config.toml
norm = "layernorm"
norm_place = "pre"
attn_scale = 0.177
parallel_block = true
lr_head = 0.00508
decay_shape = "linear"
final_lr_fraction = 0.0
train_tokens = 148400000
steps = 9058
Each number is 500 + 50 x the weight over its row's rms, rounded and kept within 0 to 999. Layers, rows and columns count from 0. Numbers have three digits each. The size before them is the row's rms in percent of the matrix's.

# layer 11 MLP down (transposed), 640x160, rms 0.0256, rows 246-266, columns 0-159
178:447449438477422607460433506446444411455461513464484564498553460525425513535504518531476524490498455503483525526549606555522465415488498503460496489430488569600608401463476439455421457473461518571470479544485487471481533562505531565391435562518509447496396577531439509449476426555513461567477495450519476475574551614467540551498436472554516542477475483435457442499503498528459563558544636591510519457503531515480446526572522530493572506492506581409499475634480486534503460483565437
150:583510394583440565466510529370520509511473531500480438495603510454438541447439368499482516515544464489496420515496498542483439512437527539605485509426505457551496619468569532470479492488523469430511518434532449496524548518475428499469425481481476541466450525552518473477500518646409540562555504524546439511460458486473477439486454503508520599526513531553562500555459414472494471513533513485472458501556457619447554443510495560554357532507542514462619522533607452525548524565469488
007:515472405536464499468488511552520472536553534437478501535585476602455492488513458452519514533471578387505505537549454478441563603586551407441549465556467501479599527500492513580567477494519483470537576495525450521413610505483453580502534461496543508641459510475569524458480480535506512459542489468514508445616592490466417602540560479516423599527472449497454641489458616443439443487481517499495474532529522515537532505579521521590451489467540450543539512502577534417484479506510451
006:613538480476439478511456514586601521525503512547525529549476616538434529533586477575440555583409459521448613418508495444519564558560561524486648551478527489481558549480421513552532478579523551576548522555533472570451528577419591549490584492461616526513468499485492537524552528516503519494499508525438451438528523527493515646542508443485543450444492486418504496544497533499576520530482441457501430512544474540550496520561484512569501519547536508462503592524466524489408457444495567
007:459442537515446539552522605531482532516522423492548524426460513464469512481460500421381503355489419505510516425451466431586506537519488565542456420463431473483546444441514558500445558539559509535533442508443512457460339519392588489482535523521502426428458496446562469449491566451467536471513394478537452464518502534448516520518602498517576460497579514571406539563438508518516510499516425508565460528506466450561419553569470516467483469472470501449510490585501569462428557451466549
179:498495462505396602494571508587452518411564544480527524478532541525470443510584420521538528405460603523465433520507571467437579484442490525482585524501473483467548448498556510470522458445596447429513606514502502534509488553501411499493437555612476581485423481524528543545474523578426602517444513524522492497533601554405489540511592488513435467440533436529462547511457455531506594451489538440487531511440502557517447427421518449561492439476423530507527519477555498434519480411518406
006:520484546534536510499522635545559549582538504452575513506517580517471490558479510425496453524427569516510619492496504478603460564493549491538573457554431541598538588502482549497502511495510470538524493511410556514532480520394493434448545535542512516477516412484577458467525544577432612540535453540513394528506615514420524535472562564471560416382480460504511528600519542548555540477453438471518557568578467470501501499448502511431537518460471469472546501463472488364501550512432523
007:545539545498419508589469473544549565443558604567486527594639515519435577479565409547529617522461469558551568486475513490546581482526459432496547524481570506518489556526534559531536481480545537497549498496520458545471517537492525519535491462481482535486615531595526494574541502581486564548505571516519530420475505560504526561504478514524534560501523496489557574483577511570472560487543641560481546517576580588515531550532466566465581542548507589549464584540512572535450430499588489
228:521504541563535471464467428480550582602489563462417551503451561464470467463457413505544453462457499607448434525493464468550499537529520490585545451600487538471498569436492506419574466431518541473535421528460474506482539514541476422579541478565535535512544423498461493519412519573501472464608527514561508559477554481447477401560515569494561569407683497521470491485521502473472450445518428459447442537515480521428490548523487462392542481497542419407526573494495467531429542528452527
007:481487550564575564511525489480529487463558520582440531497492478364424446495429438447454620479552585377427552655422412486505536485494491446561429506523502464428481502574567556542481567466497615487464523482527497421551566443444472441577592470511450488550548484438525493511468486461435599473443486498514521486531543521433448512469512497561480545507554504584423593501530505478457453516461462449486540544500541547519592489554467512540514491498605480562505437489487458511539502560541527
006:511418508502430495493525488479522481483494414575572440534580494551591499584520465502463560355466441550559516460543516490530436501487487526488479581505519469612540481498495556530365471501482459503565398413416532483478513464545553445511481559566375552481517587515457529432533510475552500540494534511481536504469443566501510456507498462472473553548420472464466431454532514560449555511638602611470498536542510418390470533502511475366525530509468558467517512442527535532462540455489494
195:510554455571462470557512434471513458437456516432464503467593456476521639438426454541523533527546483523511478447473498493503536566525469517590489526466477427550462534543553516502507461549566459485559471423530476483512528450515383509509423501465382506546484509638470476475472575579547478531507605558455411472543433538571469423479474430525482605508500561561501463527530522437392553531497503440521409459577441543450578430489466504484437509545521483478628570487562538441526540488448480
209:391453447520474583433587578514475521478526541500488500547507419551408440568510503608522482447451487565439525550429527518398512406514496511504502591456526462408475498419458539447502490380483550530435491540488458462493530559485484487406436437525481524493507542532523496482501511593551547495432475512514391488429526644513527514404524439597536604489480482535553518542520449550592516538442474496556472453532517539515454465550533466527522498474498645512552477471479497488586514469507419
006:485455565558448498501493463443532431415487414571450483567574507522485464576476450488526526466550547390502467635479474356430467508499546410480513512503491456463552450466468427456490524537406474509417525440565435450490502458430423474484458523543458571559467510439589504599485443573483513469497539513464493443478549542381442430482459560493498582523518462476531603440585458539465535501591519473504562532563482534482587425517531466441438580492562534520513490475532468464478443561480488
169:487467464538496495521570572422516517460522500480508485474502406439494520484569525482480529594482482499539412344490347579507521596481460445550520463379473476523507499590573524363493441562571534570443576465517548506550506485504437553482446473480410479508515510567480396527410482511489507566471559498565533489552450499544544503474466474551425490510449556480509427493525488475482527496494517469636468533550487568471575509562522501503488485541532479471527455425546461480600558522485377
007:504517508476434526446465398461532439372508520505402487507460461474434521439503438519552543553537427400495477573440486517407497407520462408450513458481509479468519487532447453449527451426480492482480490533542455439428505469492513507505478416368474457564501531523443467505482464501542484464432555450455559546534450563476475475454473400514482553453575561458498495426546511440392465423433527417489525451427516561478580451489445431573550514496486551539390543547438427529436455598552521
008:552461436496487451504470485490571571481561527494553379521489505548433450489430443516484535568343477442434617434504481386509444555545527452482542525544472463439543561419467511481544521511473524483463571506465459513446524491421500427506481477466522516542401452477499538406470403460425513483511507505526427450516539519444457547492486494474442370413510320491469520489473508526476471489467454504491450539510436459502455442511477492470469564497520533448549499418496501384469428403478430
007:571430528500576433542416485531554478525550504495481477485521546424479508406478346499493452563418533502419599451505480472496469399444480510483506463513452417455549436553560550445500544451547553487486464556518451500494438471419535423515511398461465499508588430512465478433460433485400622486530566463534524479498528532432483503426547488459484461478512432451389508544508538538475402451427405524521495552525438501438538536448516503465565567479528541534464497466431536379496469524501429
147:552523434583479470476493489443507452469595552450542511473494537506497588491504532475477460474467562511427479394437433450577602523502507497535434491446486466491449433514463492502473484467413511439589502519519461563494526484473482383642445525571584548567612431553519643566456530547434572585458501443493506503459468484468526484570451551482542565533415500575564568503438528487494577473573462515412500602470409488497514452431471512508434490500545489478478471569531463520524528455538518
007:513488517440528504549495546569463561526476405545588520511477591530496529521457471534423535410451477559473554442505469437559472524462568588476518506498497487496524523467506538463471586555429560551448380434463526484517359497484566408523485588608471533500528439507505502537494530480588550453563392579507463406373461555478441462562493483496549433518519444495400448585488462543516565542570485553509530522492480372556448520575481486433467470489477485476567512490480555554490505471513565
191:413458592483555518488516506602490519472528469493484457519497560538440468473594424517552504478518527604454532546566537550468510421530486438466551469537464532414508537384483500456475504474494524502528511510460465362465541589479432406453499519572534474404527447459460527486487447463458511574567522572547560503467566517470493544423525450596438468384591497553516504474477392536461478561503490491505508450563608531471580441512584491420510464523532496467556596488426450529528510567563433
# layer 11 MLP up, 640x160, rms 0.0292, rows 247-266, columns 0-159
155:498529513518452478517472533591545481579574416537475547522473501455547510465428585434531500460463466486447544502525496518562613390566540496476575480521417409471513493534439459542484548449587556545417525491464481533491482481583541516553516567529559451571513466476587549553547495487628465507570479495501576483509470555508515468521475494494475425423470410459504441503567572536518559397486501588471472385482553437396479512450388444501583500466491457524455458555438516500523454388523462
010:480464457429473388495388473429490530428478471459549473446436534459486504514484450487494526459442439460456532502457519491457504336491491500568483485448511509456454489555526422401389450489448494428508459458450559485480386466488475471408468532485423431501493465475468422519411457426485451475418488431440447483482425406509474429418488516422493446480490519434531400333492467485476503474472490576402533432471432502443519471438518483439469533463512483452493451491501487521440522502449455
008:512486462475520464409487464410383529453541464383430426384499486414583555417511509411488502520578580388472471561512479519486537414413450483515431377446440432447456454561541470447410536535483523462450475419448550463503443435503451474452370480487470475461468555463497481508469532488544528484420437477508527530473553420477438539519472516513482507532478480536480552482514506447479520519476465569515555516433483446470474501473427477478527549451512534454510437420411534432562458487434429
009:495476470473489469500395459375483571481406453380395451550493479467473465490525501494547473562486517500481442527508443475459464497516447379442427461459403510469418527469485416428542507490485444444433496506526465489515498485524454458461404440496531519528431352497414490483459379430559493439457463520394523584457510451467514502470416501522418555499457474490546430446507472425456437479492465484473489441434506472416478457492401462459479507478440513566415549473449440506573488476510457
188:490503508410514520479619481518456510454468447446438601410450442472419464510532491429378453447580516559506466514594523557550475524485476503446509496509602530485492472487597426580456560536510585491455452536521488447605469390483587520488506496475466462509490491418471526441506565456594553495465498534533452510520486529448458501472474582477537537537511482512498474518465531485539430448556544433468490542560550557556461485496441441503503568569460610423454471478533460610465380587429472
007:509541507477508489423460531519530592502494427322467429583498440465506499566544531511574482468485507497504457604478505500513537459499490434498436536398548505449443448434514460530490483533480471523490434520571483520576468556566522554524434495528552482501546520516513522456521393447575503422460446513423459557584449464471543538581428559580450543590551498525501414415506487464505505512520586525410444460460588507516512537558431557536568472534557568546385519487432476515575541471566424
007:505553509430560522458497564491497418499507455431633533431448447492614481528508482531455515504632532506502536689538479529472536506507554567505543454535485586468521445532469505435383495519498496551547505428425560432556432558494426484491457546497546514518448445424505447522533546488482407565562469550454485529489475431501509574519525457502508516578496486507451573514462544480524529520553509523553542489427515379554514469554591462590515553450591552455579432520496553569494517462477485
232:503552465474440540585512598499571534429527513502554601510467483447467492534493572513406438533405506573455493601521514462557415485499465565495589538504428506432396499504546525544480567565454515422622480567504490499509469463405482538465586520500527493479490507519438562509564429464501505514584513556426444530498536404573526523595491494509475411415491482532466559535467482443555536481479484529474466472581503554508400489464409456416520520558391479552478503443436554473428482548442500
009:513524421447477586481479455565442569557507615523656507485529555561487444614512514509519521508497477588532555480583563576538512492529517430465539496514536594503575474537493494437566511457482482448519513559499567555485515502565502596466537604465536563575495454495410425549513476471605455596559625518584523579503495462528507471497448523480534529540553493450579480512492512540464498458449544561515559556539482548467543438530565484480486505534479424482487534459534589556489634508539485
008:460543593551542521559542534499555500554586552522434612479433591484418459450459511501494425593571525505485455644449580528443538572505521485521532441558575515525541510468407524490542541511472571524476553477573467505584541560494507587540473545566561536481531492512589429443469535470396556451555544507454480541550518485521514620648541479535586489469492522550484549514519537460533498503478470463574485445508520549636534484575489540534465406482530527517501508499471503508538480448556527
182:534468520501505450507467489517484506531412494637513554446482501434566356490554516465438508467512398501546534532529459472554477507508505541456435482462530500482505483418444530583482491508475523445457543499495486445493493457509498494394550519538525520422627467523517644514462491450544450511532482553548527569501555474523534504577410477492552397538592415491503553499503535590521464512427443633482514534544493446602488447436518397563547510499435597508418428550461525553498548508572461
197:525453501574547418454512458593472571568449529491556476582480490470475424535499554552535545543524491533568592483481527492617430515483412553455527514521530517383437325474503536401542502445507575541532412493482539466500515485489476516509553465471448579566484517528461588558524490462531431481442502459399537466546543443494499507526601499509563449475533391503468430573555521484417527400524502436531488486492463570478534513449529522477497422471561528532478447478550491433474561407418502
008:516495556482539490537474510541482545471497617507600508440432483546526500600542490489591579413501468623517529533505552675546534514506477537491512477528536499522509438581460568417453492474480540461522479469491562516489438558477521534478507524426560509457491492502607428486493510434476477539579646494535485602521483483506503636488560434497531407470553502443453535527382548465531405484437447490500517500502566540518532507481478489489491450594555545459491528429499596534432551448507486
179:436478558439476494477510538519523521577450458564481423433476420514554505510587535371495512443529457483520544497471456497521472479472541437504426528448510590553473520525538461464499599502435527436541495497494494425425551434586614481524525513575459503581541610440581529488533513458530477370535380478489603483501537459449462506494490526534489563435646499509487451475512504551573495505511418465518529522536480474473471456534404552441495380502578541489549435485426531594503506510533544
012:524524500489535536579566512543467518515542568573623532497525556546531543555529512527516561493584508570574567520581506556580547502532565592509537515529553510540521542562533504477530491530564512515537545520489559564522472553577499524533580525543577554540567509505553542583543555547558503628606561561621490505487500489532513520557562506522536543592558519519519548527535555570582532506537560534567536596531515497513548519518588541566520537573556498484639490457579607545481541485520559
008:511570472479537553398412549510491527569557492397497513481530528490554568544570492455520548456563573449457421556486554495495594465472522458616488485478504609516471456655528450551511420527450551494494497495473539542535442490536535499435453544489493427460563517522592420536471573519513499475490530488438539525499533439567555569502504519564494514589461535554529503415516543465492514540543510685446505503566551629491595490546513498496495445485593502536457457505491519472537507456514413
008:461572427457483560362456492534527509562501536452704541489527536527522538546613596463503504495507443490548504506508519506519517521479507480527444413567542650488521459578515461560511417541531436537558501496441533568564519583583485517499480569557564496525478408505565402521514557532535507521512521573509462481525542429506500466512425511545445573527493565554596443493482511506446539562544575594492534531528595543577571465548510524489488496489555525516481491558529551537532473455543466
159:437446529372534535530453518565334570475428408533491546518466464574497432544540495575540506503494488519497525544539501554487378475451531430497523559557571570449521567485500520443536531422643471524525496498506525485448481532583520610505453447467453539516437624436523399471529474487467506490537470564496561432476520522531472617504522457524540468458452477474493416537506455482467446529552539462563495449565565460453474540546542508440546453462463515557567507420491498455456558580524488
008:496497570540496551507535512378508549468485469365369514501540464480499492444533503449506469548546471516478417540468524489541474575450451443464459453498485439474476446520413504476559483417485505510415507467548426516434575453472453550514434451448509469435460494445473451505516478462412471427442546474385482594509501479475555584515454501497456483440465494557466433529510502376457449539443428466448437481507543608515472487499398506447481476465572514584361518485409457462592526498505433
148:517443400473481397552467455485505535525481474438449471450554524507494447477445549512495450502480558457568516463527378434528473469538504474505559507486553539539543518639550565568561499492524543569534486473467510653429483386563530552448506525509500553538419457494548425422454519496551485424549501471558346502634537408605528498588522525432477494546497469465437602478520551448501393408510485450469417529521511484452500515548506539486506522509456534509546457508506527487473485507495485